config = dict(
    vocab_size=8192,
    hidden_act='squared_relu',
    norm_place='pre',
    rope_fraction=0.5,
    bias='none',
    init='normal',
    init_std_up=0.0558,
    weight_decay=0.0,
    warmup_steps=0,
    max_seq_len=1024,
    train_tokens=182600000,
    max_steps=15481,
    dataset='wikipedia_en',
)
Each number is 128 + 24 x the weight over the matrix's rms, rounded and kept within 0 to 255. Layers, rows and columns count from 0.

# layer 9 attention output (transposed), 192x192, rms 0.0483, rows 102-137, columns 32-63
[[116 134 132 106 161 118 120  78 164 123 122 112 125 143 168 155 115 137 103 151 129  97 118 117  84 111 172 130 147 139 121 141]
 [149 128 104 131 123 137 159 107 149 116 143 127 137 144 123 121 123 149  68 169 101 116 120 109  88 158 132 135 113 141 169 101]
 [110 134 112 134  98 121 137 111 130 133 112 142 114 146 125 134 116 141 106 126 122 115 129 144 136 121 100 147 139 136 136  89]
 [129 121 120 138 125 113 147 139 149 146  88 129 105 167 103 134 115 130 137 149  92 159 137 168 132 105 138 103 132 134  77 115]
 [154  87 174 153 128 108  86 119 159 103 109 117 129 117 132 138 116 114 120 156 118 169 145 129 141 114 120 137 121 131 149 125]
 [153 116 155 138 118 121  99 136 122 129 146 123  95 128 103 121  90 121 161 142 181  98 157 111 130 121 136 133 132 126 132 125]
 [133  92 121 156 109 176 123  98 126 132 130 139 161  64 135 156 150 121 125 145 182 116 140 140 154 169 137 167 162 156 132 115]
 [ 93 111 137 129 122 106 170 127 137 134 114 141 126 116 129 122 120 113 118 153  91 124 111 110 165 101  94  96 145 101 153  45]
 [ 99 110 146 127  70 130 115 180 153  99 129 118 100 115 108 135 113 136 126 118 155  92 165 155 127 110 103 118 120 133 117 111]
 [134  99 139 147 152 155  92 131 114 108 143 128  90 100 105 108 156 151 120 161 153 197 151 130 110 178 103 127 111 120 127  74]
 [113 153 130  92 153 100 122  82 118 133 101 126 158 101 104 149 151 144 127 154  93 131  84 189 116 144 116 126  95 120 164 134]
 [169 145 117 146 155 106 131 146 138 116 136 121 136 148 100 117 137 203 156 128 156 166 144 119  83 149 132 127 138  83 134  87]
 [105 132 116 131 157  93  89 174 112 116 138 143 165 106 152 121 130 123 162 160 118  92 143 156  74 120 115 149 107 129 127  97]
 [153 122 155 105 124 135 134 173 121  98  88 128 168 103 120 184 127 117 157 118  88 133 118 153 123 161 178 107 125  97 142 179]
 [145 121 151 128 122 108  97 116 119 116 156 151 129 187 117 116 182 162 162  78 163 115 145 149 114 150 114 134 118 123 134 130]
 [118 140 113 150 135 133 168 141 120 149 110 139 139  92 114 157 175 137 111 110 126 163 125 147 138 129 137 112 118 133 121 152]
 [164 105 100 146 115 106 131 142 131 128 122 118 107 151 117 114 186 134 157 120 112 124 123 131 141 120 165  90 156 119 125 150]
 [125 155 135 159 114 168 114 106 140 122  61 122 153  95 162 137 173 121 130 140 101 168 102 113 163 149 183 168 117  87 145 113]
 [125  89 132 116 119 155 114 141 108 137 172  98 150 117 154 154 157 122 162 116 131 116 153  90 133 128 150 163 137 143 121 195]
 [122 127 135 113 136 163  98 121 121 104 121 115 130 161 127 152 140 132 180 109 122 140 102  80 115 119 116 136 107  97  85 139]
 [113 122 115 164 132 113 124 146 137  96  64 137 123 154  94 119 108 142 179 114  97 122  79 118 109 107 150 127 143  93 122 121]
 [103 156 108 120  90  98 123 164 146 138 145 130 166 135 134 122 129 120 153  92 134 133  98 119 108 119 126 145 130  87 156 145]
 [166 126 114 148 160  68  67 136 147 131  97  84 152 142 140 154 114 113 134  93 174 166 143 148 147 122  98 168  95 149 112 138]
 [128 143 117  94 147 162  83 104 102 136 157 107 149 108  58 130 112 130 139  76 160 125 140 143 105 165 132 127 126 130 171 165]
 [ 90 110 163 135 133 150 142 124  95 138 152 124 144 123 160 140 157 115 124 155 101 121 151  93  84 149 139 122 182 113  85 151]
 [104 102 112 176 135 147 129 128 119 160 127 157 114  99 112 157 142 136 125 111 140 131 125 126 153 131 122 106 135 147 137 164]
 [149 148 130 144 145  80 136 123 129 138 128 127 105  91 142 116 113 137 121 122 135 140 121 120 108 177 113  99 113 154 131  83]
 [131 135  92 139 105 117  75 109 152  81 130 165 129 163 132 132 107 118 166 129 127 112 112 144 173  89 120 125 145 132 172 126]
 [146 149 122 140 147 151 104 115 140 117 129 152 160 158  77 123 133 144 128  76 145  99 150 146  99 151 112 121 122 153 142 126]
 [ 70 134 128 114 152 161 163 126  63 110 123 120 132 135 101 107 149 110 140 153 146 150 137 162  90 118 166  96 134  94 147  99]
 [139 136 147 130 171 118 132 148 136 132 138 149 147 160 128 148 142 125  93 126 167 147 188 109  92 137 134  98  96 173 134 100]
 [145 174 101 124 133  88 126  92 110 159 100 117 140 170 130 124 148 120 110 153 143 120 125 139 161 122 115 127  76 162 145  99]
 [138 183 119 122 119 104 112 134 128 165 171 136 128 114 108 137 132  74 154 147 145 113 133 115 137 193 121  93 113  77 136 120]
 [134 156 118 148 151 107 148 124 151  91 143  99 160 174 132  88 168  94 109 103 116 135 134 134 111 116 135 132  94 173 135 143]
 [162 116 132 122 139 129 152 122 144 143 118 128  82 104 108 136 126 135 147 161 132 127 115 117 149 123 123 153 112 150 113  81]
 [107 114 134 112 145 130  99 136 135  98 121 150 173 129 123 126 129 135 154 115 122  84 149 107 126  85 101 105 174 109 157 142]]
# layer 9 attention value, 192x192, rms 0.039, rows 103-138, columns 32-63
[[164 197 103 127 110 136 133 142 120 172 151  89 108 138 131 117 134 137 108  99 113 124 110 115 150 122 109  98  90 101 134 116]
 [127 109 145 132  92 148  67 147 124 110 162 112 106 166 129 161 146 122 149 133 116 119 149 120 121  89 174 117 123 148 138 161]
 [ 93 106 118 160 110 118 107 102 153 116 108 149 103 102 127 138 157 129 103  99 142 132 162 134 132 142 141 119 130 161 148 123]
 [ 97 134 123 172 109 110 147 102  95 137 146 126 172 148 146  98 132 121 126  98 112 125 118 121 168 110 112  90 118 107 120 109]
 [138 138 147 136 107 143 138  98 132 147 131 145 116 108 148 120 117 109 116 113 102 134  98 179 162 106 154 128 110 142 159 137]
 [135 162 112 147 112  90 149 113 132 120 124  81 158 117 106 148 127 145 127 130 125 153 104 145 117  97 176 194 108 104  85 162]
 [106 168  87 153 146 106 120  94 163 106 135 152 146 115  99 140 121 150 138  82 168 167 114 146 110 130 123 158  82 135 131 122]
 [157 127 154 114 125 102 182 155 127 166 131 109 115 145 106 124 108 130 133 117 118 120 131 102 121 114 128 152 129  92 176 152]
 [ 96 117 118 193 132  86  98 132 156 122 190  94 154 150 144 153 110 119  81 126 106 128 134 112 157 158 128 124  83 140 151 135]
 [ 75 125 117 140 117 142 111  95 161 125 127 149  87 181 137 136 157 102 106 111 127 129 126 156  95 136 114 107 161 162 110 172]
 [154 143  90 130 124 151 119 170  95 151  97 165 145 125 149 177 157 100 130 112 114  90 155 147 103 134 167 105  98 144 124 125]
 [164 132 136 166 114 117 151 122 139 119 154 115 150 123 107 140 127 185 177 125  85 114 111 116  86 142 183 175 122 154 116 128]
 [107 118 147 114 103 124 122  98 141 151 116 138 149 163 115 122 167 118 154 124 113 117 128 178  98 104 124  91 186 155 132 160]
 [124 125 155 104 127 115 131 197 118 154 112 101 140  82 152 127 149  99 127 115 113 143 149 109 117 129 120 156 103 111 153 147]
 [163  97 126 106 152 102 126 109 114 136 148 148 129 157 133 165 145 139 114 142 179 114  98 136 154 157 134 176 157 126 125 122]
 [111 145 112  92 123 104 129 135 147 161  90 111 133 117 146 126 142 124 140 125 126  72 150 156 109 155 133 131 139 134 125 127]
 [140 116 115 157 143  94 126 137 151  80 138 114 169 137 112 148 110 147 138 101 160 128 104  95 100 122 163 138 157 139 106 119]
 [137 123 151  94 188 136 177  95  92 160 106 142 107 148 147 107 110 132 119 130 102 127  87  95 104 106 100 159 117 138 160 116]
 [128 134 139 108 139 122  75  86 132 155  87 126 118 131 113 139  74 113 157 109 145 122 131 135 158 109 146 141  89 120 144 132]
 [ 98 119 152  95 118 126 117 124  67 116 145 150 133 145 147 125 150  99 189 155 128  76 147 128  80 150 138 111 115 144 144 135]
 [133 120  96 158 174 126 118 117 146 174 134 155 114 103  64  80 114 110 129 123 150 135 172  91 131 126 147 170 104 141 113 151]
 [106  88 113 144 119 136 151 132 153 132 106 170 135 152 133 119 123 113 122 118 101 115 132 109  67 144 132 166 147 129 130 142]
 [141 168  73 156 102 123 176  90 127 104 114 131 107  83 136  89 117 163 150 113 137 123 101 130  99 140 124 129 144 113 129  92]
 [134 167 122 159 110 139 140  88 115 145  96 138 167 135  99 136 126 163 133 116 115 166  93 137 116 123 137 129 121 119 121  97]
 [165 148 132 133 129 110 137 139 155 126  91 139 136 137 124  94 114 110 133 101 139 144 108 156 145 130 129 109 114 109 134 144]
 [123  91 147  92  95 181 132 142 142 112 119 119 161 158 137 151 158 108  98 149  94 112  93 160 161 118 138 168 140 113 137 150]
 [136 106 134 120 136 157 152 122  90 127 136  76 147  93 127 109 141 122 117 125 108 153 165 117 115 157 189 129 105 145 114 119]
 [118 121 123 133 111  86 150 125 126 135 140 120  72 122 159 164  65 161 115 143 115 174 150 103 138  71 128 137 151 115 120 118]
 [169 128 108 156  84 106 136 111 142 125 103 105 137 142 125 143 120 126 103  96 117 163 132  82 143 119 112 128  92 147  81 124]
 [118 139 104 103  59 102 165  92  93 114 118 109 126 129 156  90 147 101 141 144  76  92  84 163 141 115 115 154 142 109 122 114]
 [ 97  70 134 181 119 136 143 165 125 109 132 122 121 105 133 127 114 122 124 111 123 129 121 142  97 115 100 115 117 129  96 179]
 [136  97 156  98 143 139 157 113 149 115 134 104 126 138 131 120 117 152  86 111 118  95 138 111 140  70 117 164 142 172 155 131]
 [135  96 126 113 112 172 118 176 142 161 134 130 121 132 129 146  70 125 141 145 110 132 140 144 134 100 117 116 121  91 119  83]
 [ 91 155 145 106 124 133  71 110 100 126 122 131 159 148 131 143 125 130  90 134 132  84 130 119 100 147 149 120 107 125 172 170]
 [169 160 119 127 148 138 142 127  97 122 124 128  92 135 121 136 143 125 158 165 133 121  90 156 139 180 147 139 116 176 125  62]
 [ 88 179 138 179 114 121 160 124 143 128 134 121 150 123 126 130  99 118 103 134 103 124 144 117 170 123 128 130  49 133 127 122]]
# layer 9 attention query, 192x192, rms 0.0392, rows 128-191, columns 32-63
[[142 122 129 154 110 119 133 113 120 129 129 147 130  96 146 134  88 140 139 118  97 112 147 142 139 132 110 127 127 120 109 109]
 [149 150 133 156 130 107 126 104 142 155 119 109 128 116 117 126 135 140 110 135 112  98 124 130  96 124 146 116 116 132 141 106]
 [162 137 116 126 139 163 134 154 145 164 158 122 140 139 124  93 141 143 148 135 102 114 133 158 120 103  75 124 129 118 152 138]
 [129 130 133 137 145 147 110 115 130 137  99 130  86  87 128  77 139 148 143 102 112 101  98 108 131 123 130 127 115 180 134 137]
 [137 126 103 151 100  81 102 115 131 127 108 144 129 168 151 171 155 126 127 151 123 144 112 136 126  91 132 123 109  93 131 137]
 [128 139 113  99 143 133 160 160  77 140 155  93 172 128  88 115 122 116 107 117 114 150 152 152 138 120 107 153 158 139 120 100]
 [125 138 148 124  75 111 137  95 174 152 142 175 132 112  86  90 112 157 136 109 115 114 123 115 149 133 112 124 146  79 110 157]
 [177 144 169 120  35 148  95  86 145 122 146  98 115 174 135 150 147 105 141 168 112  86 169 163 122 156 110 130 110 120 146  76]
 [ 90 150 167 133 157 107 128 155 147  90  96 111  95 117  74 133 150 127  86 110 133 190 104 135 141 138 121 121 150 107  94 114]
 [156 126 148 129 155 118 161  42 152  90 149 123 127 104 118 149 123 161 141 166 120 109 106 171 184 188  77 132 106 130 110  79]
 [122 114  63 118 106 134 120 110  75 130 141 160  83  89 133 164 189 114 115 107 163 119 125 145 126  66 138 143 129 124  99  62]
 [106 131  98 161 103  77 124 133 124  58 119 177  87 157 113 135 118 112  87 128 134 140  97 118 113 158 136 145  92 122 142  86]
 [141 116 127 113 144  94 127 130 126 167  91 148 145 132 132 181 166 112 156 124 148 140 118 211  82 137 101  71 151 119 108 137]
 [162 112 174 134 141 115 128 102 157 118 147  95 190  94 137 106 169 158 172 108  86 117 152 148 191  97 144 144 124 184 102 104]
 [108 120 112 156 110 111 128 179 144 155 128  79 139 163 148 138 111 135 112  80 151 107 104  82 159 132 138 140 142  81 113 155]
 [168 111 162 131 101 122  92 119 105 106 173 134 123 155 199 162 138  92 109 145 134 175 138 149 169 100 112 123 129 136  86 163]
 [121 140 126 129 134  93 121 116 150 122 155 102 155  94 136  99 111 151 137  99 115 123 142 116 138 122 146 128 122 137 108 142]
 [103 167 129 158 137 114 125 131 114 123 114 138 124 123 120 166 135 117 107 118 140  87 117 105 131 129 112 112 126 119 157 140]
 [123 141 112 140 128 146 143 115 127 154 107 129 123 122 178 180 125 126 143  93 127 105 133 130  83 148  89 153 115  96 108 130]
 [111 170 128 147 103  93 112 116  88 119  94 129 121 153 147 130 105 124 133 100 123 126  94 130 127 109 135 141  91 151 125 145]
 [115 104 119  93 162 123 122 118 123 136 161 185 142 113  82 105 115 137  90 134 154 153 143 108 133 140 124 124 154 144 113 155]
 [168 120 148 163 142 180 157 174 143 150 152 109 130 134 131 106 119 148 126 117 147 101 129 172  85 128 143 131 127 120  96 112]
 [101 149  84  81 108 134 149 131 117 154 139 113 132 117 122 172 103 141 126  95  91 117 143  92 124 148 150 126 136 114 129 145]
 [147 107 132  86 141 153 110 146 177 122 130 149 137  95 129 110 111 136 122 162  93 210 149 128  67 141 139  87 141 178 118 110]
 [123 125 164 125 146 187  70 128 117 140 142 176 139 114 150 114 150  93 149 178 136 140 120 130 141 131 127 141  92  91 128 143]
 [113 166 127 152 127 117 131  98 150 158 125  98  98 135 104 145 129 129 126  96  94 156 158  99 174 163 151 109 139  99  94 105]
 [125 146 117  87 135 164 125 137 198 147 150 141 100 121 131 131 141 107 106  78 158  89 117 114  94 123 141  72 102 180 137 127]
 [141 130 119  91 138  93 176 153 150 121 137 140 117 135 195 136 127 200 132 100 148 161 117 156 113 147 144 117 107 113 105 105]
 [123 132 154 108 108 117  70 142 120 179 141 108 138 104 101 124 156 109 104  98 146 165 120 163 124 126  73 118 139 110 121 133]
 [115  91 150 114 130 121 138 136 151 131 118 111 163 133 122 100 121 131  73 123 117 109 110 132  71  90 154 162 122 147 121 124]
 [123 137  97  90 152 145 145 146 140 119 163 106 155 163 109 101 110 124 138 166 124 124 134 110 133 139 167 149 135 129  94 142]
 [185 128 167 154 139 167 166  91 108  73 118 106 107 111 116 124 132  97 151 108 155 118 139 124 112 103 117 141 117 130 128  96]
 [138 127 151 107 144 112 103 102 109 139 133 149 129  65 162 120  77 104  88 124 121 132 107 134 105 126  76 108 151 104 140 160]
 [116 145 129 132 127 112 139 122  98 126 101 145  91 129 156 133  85 127 169  80  70 143  95 136 133 122 104 145 132 151 125 111]
 [106  76  98 137 124 154 132 142 135 118 114  93  91 156 122 156 102 115 134 164 128 157 147 144 139 145 124 123  75 116 146 152]
 [132 168 138 164 141 126 175 106 123  96 130 120 149 147  88 172  53 116  96 139 149 117 116 150 115 107 121 150  72 180 111 120]
 [125 169 177 134 124 144 189  83 131 146 150  80 123 116 137 171 120 139 116 150 128 128  95 113 159 146 130 103 117 108 148 157]
 [103 121 122 127 138 197 159 195 131 154 105 155 153 153 128 125 111 119 154 126 134  96 117 114 132 109 154 157  91 121 102 140]
 [ 94 105 178 117 115 125  87  80 143 102 135 104 138 102 125 112 177 135  95 154 135 110 135 103 103 132 113 169 100 180 117  97]
 [132 163 163 178 153 103  87 140 142 162 178 123 106 159 116 106 120 123 163 124 128 132 107 119 107 133 106 125 138 112 124 152]
 [105 144 141 101 147 164  98 153 128 158 100 122 176 115 115 127  95 134 101 172 110 147 160  87 112  63 130 140 103  65 135 116]
 [107  89 152 107 153 107 166 108 134 164 121 130  95 155 166 161 106 135 158 103  95 156 124 111 110 183  68 127 157 139 108  89]
 [137 150 116  86 123 116 141 137 123 125 116 122 137 107 171 138  76 137 139  76 141 112 109 118 169 129 136 148 131  94 104 118]
 [118  72 148 114 133 146  92 124 128 173 144 149 166 151 136 142 182 138 136 108 109 111 118 124 145 135  75 135 175 178 183 126]
 [ 89 104 116 129 112 140 132 155 100 103  91 113 140 176 188 123 115 102 127 178 162 124 159 149 111 128 132 129 159 137  95 117]
 [123 128 131  87 136  94  88 136 107 114 119 136 125 199  85 142 179  87 165 124 176  76  90 127 153  99 162 155 110 155  68 124]
 [149 116 171 102  79 180 136 153 146 120  99 108  91 132 105 159 114 156 170 137 107 169 158 110 156 108 109 132 178 121 120 136]
 [ 80 200 179 123 131  78 141 138 185 148  85  91  98 141 123 135  62  85 155 130  95 108  89 132 159  69 165 129 188 124 116 125]
 [161 142 120 127  93 114 180 109 146 185  86 122 124 132 135 150 122 148 123 108  99 153 125  83 143  97  97 161 133 138  96 135]
 [118  54 170 118  75 155  98 104  69 108 150  89 101  73  71 123 107 123 129 117 130 155  97 124 113 139 163 163 142 125 104 106]
 [ 79 143 142 128 176 109 124 129 124 136 137 154 157 182 132 109 114 146  96 129 140 139 112 145 174 123 138 167 130 154 127  94]
 [147 127 109 105 148  98 117  91  94 129 122  78 120 128 108 102 124 112 156 119 145 139 170  86 163 132 161 168  78 138 114 156]
 [149 168 138  93 144 123 159 141 125 135 129 141 158 116 117 173 112 182 158  87  89  75 169 128 151 131 174 119 131  96 125 171]
 [117 118 150 135 111 102 114 151 127 120 108  72 141 134 140 129 139 136 149 137 135 139 103 137 121 124 163 118 169 139  83 150]
 [177 100 215 147 115 117 134  79 152 129 137 127 117 131 137 125 177 114 131 102 127 137 111 131 149 109 131 142  78 112 151 128]
 [134 164 164 135  89 139 123 131 125 142 170 122 114 111 120 134  83 116 143 139 128 137 111 130 137 136 171 149 138  96 145 141]
 [ 97 116 149 136 135 158 184 104  91 128 112 126  96 146 162 144 107 156  80 168 144 142 111 117 116 121 121 126 132 105 166 162]
 [127 153 111  89 105 161 101 143 125 109 138 137 159 148 119 145  90 148 120 149  95 125 153 183  83 173 127 176 114 186  74  86]
 [165 154 153 151 150 112 155 152 111 113 124 133 146 176 144 132 144 101  72 110 133 129  90 115 147 137 106 150 169  95 134 136]
 [146 101 132 126  99  83 151 131 162  97 133 152 131  98 126 116 119 139 154 154 137 137 120 182 148  40 144 129 170  85 105 151]
 [132 148  97 116 148 182 100  99 181 144 126  69  91 141 131 108 125 101 137 105 162  89 137 104  85 128 117 105  80 129 126 161]
 [150  97 122 101 137 137 131 115 102 175 148 114 151 107 125 100 127 129  93 117 154  88 139 104 100 116 129  76  95 127 114  43]
 [150 115 115 100 114 109 151  85 119 158 169 117 127 142 130 115 155 112 167 173 136 128 104 136 148 172 154 109 109  87 110  88]
 [176 175 109 115 137 113 145  66  98  98  99 103  87 151 120 119  67 120 138 150 118  74 160 148 130 165 127 148 110 133 137  92]]
# layer 9 attention key, 192x192, rms 0.0389, rows 128-191, columns 32-63
[[110 121 106 109 139 126 132 119 142 141 140 126 130 143 106 118 144 119 105 131 146 163 115 120 144 124 143 131 130 138 138 150]
 [137 130 136 100 129 136 146 140 113 116 134 135 114 141 122 137 146 140 153 132 161 147 140 124 140 133 130 122 170 129 119 129]
 [115 123 121 124 115 117 102 110 106 157  86 127 140 118  93 146 124 146 108 127 152 117 114 134 119 151 168 144 145 115 128 117]
 [114 153 105 130 140 124 173 157 135 136 136 121 130 143 109 150 117 135 112 140 132 135 122 152 113 143 102 119 172 107 160 121]
 [126 133 164 115 128 132  95 125 139 113 148 140 100  93 145  91 137 118 123 126 136 114 156 106 145 144 136 146 122 142 122 142]
 [135 157  97 106 116  96  95 115 103  93 142 129 129 101 147 113 123 119 140 129 134 108 128 105 141 157 145 123 163 139 125 145]
 [143 142 142 118 171 158 124 121 132 165 104 156 108 109 105 105 137  92 126 156 174 119  80 212 113  95 118 128 141 131 162  87]
 [125 148 123 171 102 104 102  98  97 150 120 104  61 200 109 140 101 125 117 121 112  44 119 159 175 137 133 160 122  95 174 110]
 [ 64 127 153 110 139 117 117 126 110 117 102  96 149 153  73 106 124 155 140 115 106 196  65 155 138 137 113 120 155 117 130  98]
 [144 144 132 114 149 112 139  58 128 102 106 114 119 126 143 148  86 143 136 147 129 107  97 168 171 114 102 126 105 111 130 150]
 [169 105  64 147 108 100 110 101  57 124 122 160  86  79 123 149 126 136 118 160 140 126 121 150 132  65 128 138 116 122  74  49]
 [110 153  99 139 115 105 141 149 124  82 120 149  85 175 116 108 134 108 101 125 124  98  99 130 104 164 143 150 106 132 125 105]
 [130 131 123 130 166 120 117 120  86 162 127 139  99 128 114 172 153 116 145 155 160 133 120 193  95 111 117  96 190 132 102 123]
 [148 130 175 156 172 136 135  93 152  94 113  91 191 148 154 103 143 164 166  70 116 146 132 112 174 122 152 144 133 186  88  97]
 [182 122 103 144 112 145 119 124 151 162 151  88 127 125 120 144 102  74  85  99 181 112 117 107 132 120 168 136 150  62 120 171]
 [165  90 158 122 117 129 110 138 121  93 149 151 166 172 154 125 129 118  95 159 136 147 176 139 158  87 112 133 104 108 151 170]
 [152 118 100 147  98 156 130 136  99 145 139 132  99 134 127 145 149 103  98 159 134 131 107 130 126 103 144 100 144 105 117 113]
 [122 119 134 129 118 148 135 116 118 127 118 147 138 134 122 133 134 124 163 132 111 164 112 152 122 109 123 151 125 122  78 114]
 [127 115 137 136 123 129 119 103 146 133 102 131 116 128 109 137 145 127 114 159  99 136 109 138 156 132 143 107 132 133 153 118]
 [105 107 126 130 147 169 137 139 135 142 119 156 123 133 136 126 127 130 130 109 122 132 128 127 121 103 101 135 117 104 123 137]
 [167 135 128 123 118 120 100 130 120 145 112 115 131 125 115 112 157 111 142 165 128 100 149 156 104 125 137 106 123 123 100 126]
 [116 157 103 110 134 144 141 144 125 122 123  91 161 126  81 114 188  82 122 132 123  73 148 178 113 113 108 106 177 138 121 116]
 [108 108 136 140 126  87 184  86 134 154 126 175 141 126 138 130 136 164  97 104 106 131 124 123 131 150 126 109 142  95 103 104]
 [180 106 172 106 115 137  91 156 151 127 125 140 100 136 128 145 152 136 115 134 115 128 169 174  67 125  90  88  97 181 151 115]
 [ 66 171 158 126 196 175  92 139 113 121 113 215 138 131 131 136 144  83 135 147 141 138 117 112 172 110 147 130 117 118 129 138]
 [ 83 122 143 172 113 145 162 118 122 159 120  73  98 160  91 128 103 163 143 115  95 133 125 147 162 166 125 122 117  76  97 122]
 [113 110 109 107 156 192 135 180 157 157 143 132 142 126 122 115 122 114  95  78 182 112 132 102 131 132 121 123  97 159 130 140]
 [128 111 125  83 136 105 153 130 150  88 133 142 125 126 146 137 128 202 139  77 156 157 120 119 143 153 139 143  99 117 136 122]
 [ 86 151 151 130 137 116 115 139 135 190 146 108 118 123 145 142 156 155 100 103 111 177 131 150 138 113 118 113 155 140 140 121]
 [110 126 151 138 160 135 138 178 164 173 110 114 137 127 101 103 156 140 140 150 140 117 105 108  86 105 160 164 110 157 132 130]
 [119 134 107  90 153 143 125 150 166  95 153 126 125 161 105 139 132 122 141 163 121 121 122 112 127 119 166 127 149 133 121 140]
 [167 163 140 144 132 176 143  69 120  73 121  73 126 120 155 128 145  82 105  94 152 155 158  93 119  91 168 143 126 124 167 103]
 [103 101 119 106 151 108 131 140 114 127 129 144 141  69 167 102  89 128  59  88 116 123 139 120  51 143 108 105 137  94  92 170]
 [103 123 139 109 119 133 125 126 129 119 120 150 123 177 173 153  99  95 124  44 103 144  78 132 100 131 106 151 117 146 103 101]
 [119  80 132 119 161 148 123 128 131 117 118 128 104 130 130 165 132 109 109 143 133  97 116 152 127 125 107 110 101 119 104 146]
 [143 159 105 134 163 137 143  99 107 111 114 101 172 158 106 140  79 128 127 140 115  92 108 132 141 118 104 153 103 190 110 129]
 [ 81 161 154 135 159 115 181  84  99 158 132 108 116 129 172 135 103 140 123 145 139 107 108 108 129 118  94 137 112 139 149 115]
 [ 63  81 125 136 117 181 120 100 138 152 101 180 148 132 132 145 125 126 136 174  95 135 127  99  96 123 155 134  89 134 159 146]
 [102  97 148 120 109  93 131 107 142 130 158  99 130 133 123 152 125 120  96 127 124  97 132 115  94 127 138 154 120 169 138 107]
 [107 151 146 199 114  81 113  98 136 164 142 137 158 150 156 130 133 104 154 106 125 145 111 121 111 128  78  91 131 115 148 116]
 [139 154 159 130 125 133 109 156 139 152  98 137 199 137 110 127  92  89 108 168 122 148 135 113 102  78 144 126  80 104 103  99]
 [120 121 148  88 153  92 122 131 111 179 123 138 117 127 123 155 105 140 138 157 112 112 141  85 153 191  69 107 161 128 122 125]
 [114 157 109 116 116 135 145 147 101 135 106 139 134 105 138 150  75 137 132  81 190 133 129 120 143 140 137 129 139 103  88  82]
 [141  91 126 156 154 191  98 163 104 176 145 153 123 136 131 119 123  75 146 105 144 131 108 127 118 100  60 203 120 124 122  95]
 [107 130  86 121  82 143 133 157  97  80  91 122 136 151 154 102  85 132 173 138 133 148 154 169 131 126 113 141 161 128 152 146]
 [128 120 136  95 121  64 109 125  88 115 107 144 153 179  97 170 165 110 163 137 151  89  94 158 154 102 155 122 114 175  94 146]
 [144 126 156  89 132 167 185 158 125 136 103 123 103 144 146 137 117 123 139 128 117 132 130 104 159  68 120 107 185 153  74 107]
 [102 159 158 114 119  71 110  94 150 134  96  90 125 146 130 115 117  78 155 136 128 129 100 146 142  92 153 114 187 144 159 109]
 [168 123 102 121 116 106 150 117 124 144 113 119 145 118 164  84 105 156 145  98 115 134 119 123 144  94 151 154 112 128  71 118]
 [101  77 150 110 104 131 116 123 114  76 159  97 138  61 109 109 147 127 133 111  94  87  97 136 112 113 174 127 133 109  84 101]
 [125 138 173 142 158 123 128 124 131 112 123 122 185 185 133 100 109 152  99 159 118 126 117 170 170 138 100 182  79 166 162  64]
 [116 152 126 120 180  91 137 112 113 125 113 111 114  76 119 139 137 110 160 159 145 122 151 100 156 114 118 199  76 124 108 145]
 [149 146 156 112 131 124 170 161 117 131 129 162 174 105 128 198 119 147 162 101 126  85 129 148 159 125 135 121 122 104 131 140]
 [140 149 130 146 147 107 137 128 127 139 136  70 138 140 149 153 122 123 146 151 133 133 121 164 131 122 162  89 164 141 107 180]
 [174 139 160  95 146 103 193  34 137 120 135 154 150 117 121 145 162 129 134 142 124 108 129 107 152 123 147 144 122 128 160 113]
 [110 149 177 169 111 123 127 117 158 120 152 119 142  89 140 129 132 139 147 123 118 131 124 115 117 122 159 142 143  77 146 151]
 [121  99 147 116 134 163 160 131 103 107 105 160 106 107 141 109 121 152  76 153 145 121 134 133 126 135 118 102 138 110  99 158]
 [102 138 141  83 143 134 126 162 127 131 105 169 149 156 143 163 124 137 141  74  98 128 132 208  97 174  91 141 105 153 115 130]
 [161 172 136 115 136 143 150 127 131 113 131 164 137 136 153 139 159 129  74  86 122 149 113  98 110 171 138 129 180 136 137 155]
 [130 101 120 157  88 105 135 132 137  98 109 170 143 144 129  83 155 129 130 155 149 100 133 158 155  78 119 124 148 101 128 154]
 [143 111 117 123 117 138 122  74 158 125 126  73 119 145 116 102 107  61 123 125 183 101 107 114 100  90  97  94 110 125 161 150]
 [126  84 123  98 116 165 157  98 124 194 130 119 150 144 100 105 169 111  94 135 154 126 148 123 117 102 102 109 127 135 165  81]
 [129 127 139 107 104  83 150 112 118 118 142  97 122 187 165 112 118 110 149 131 130 117 127 117 156 162 172 108 126  82  90 104]
 [167 150 126 160 141 104 119 104 146 111 119 142 104 135 158 140  86 103 143 164 127 115 154 151 115 166 110 131 108 102 129 117]]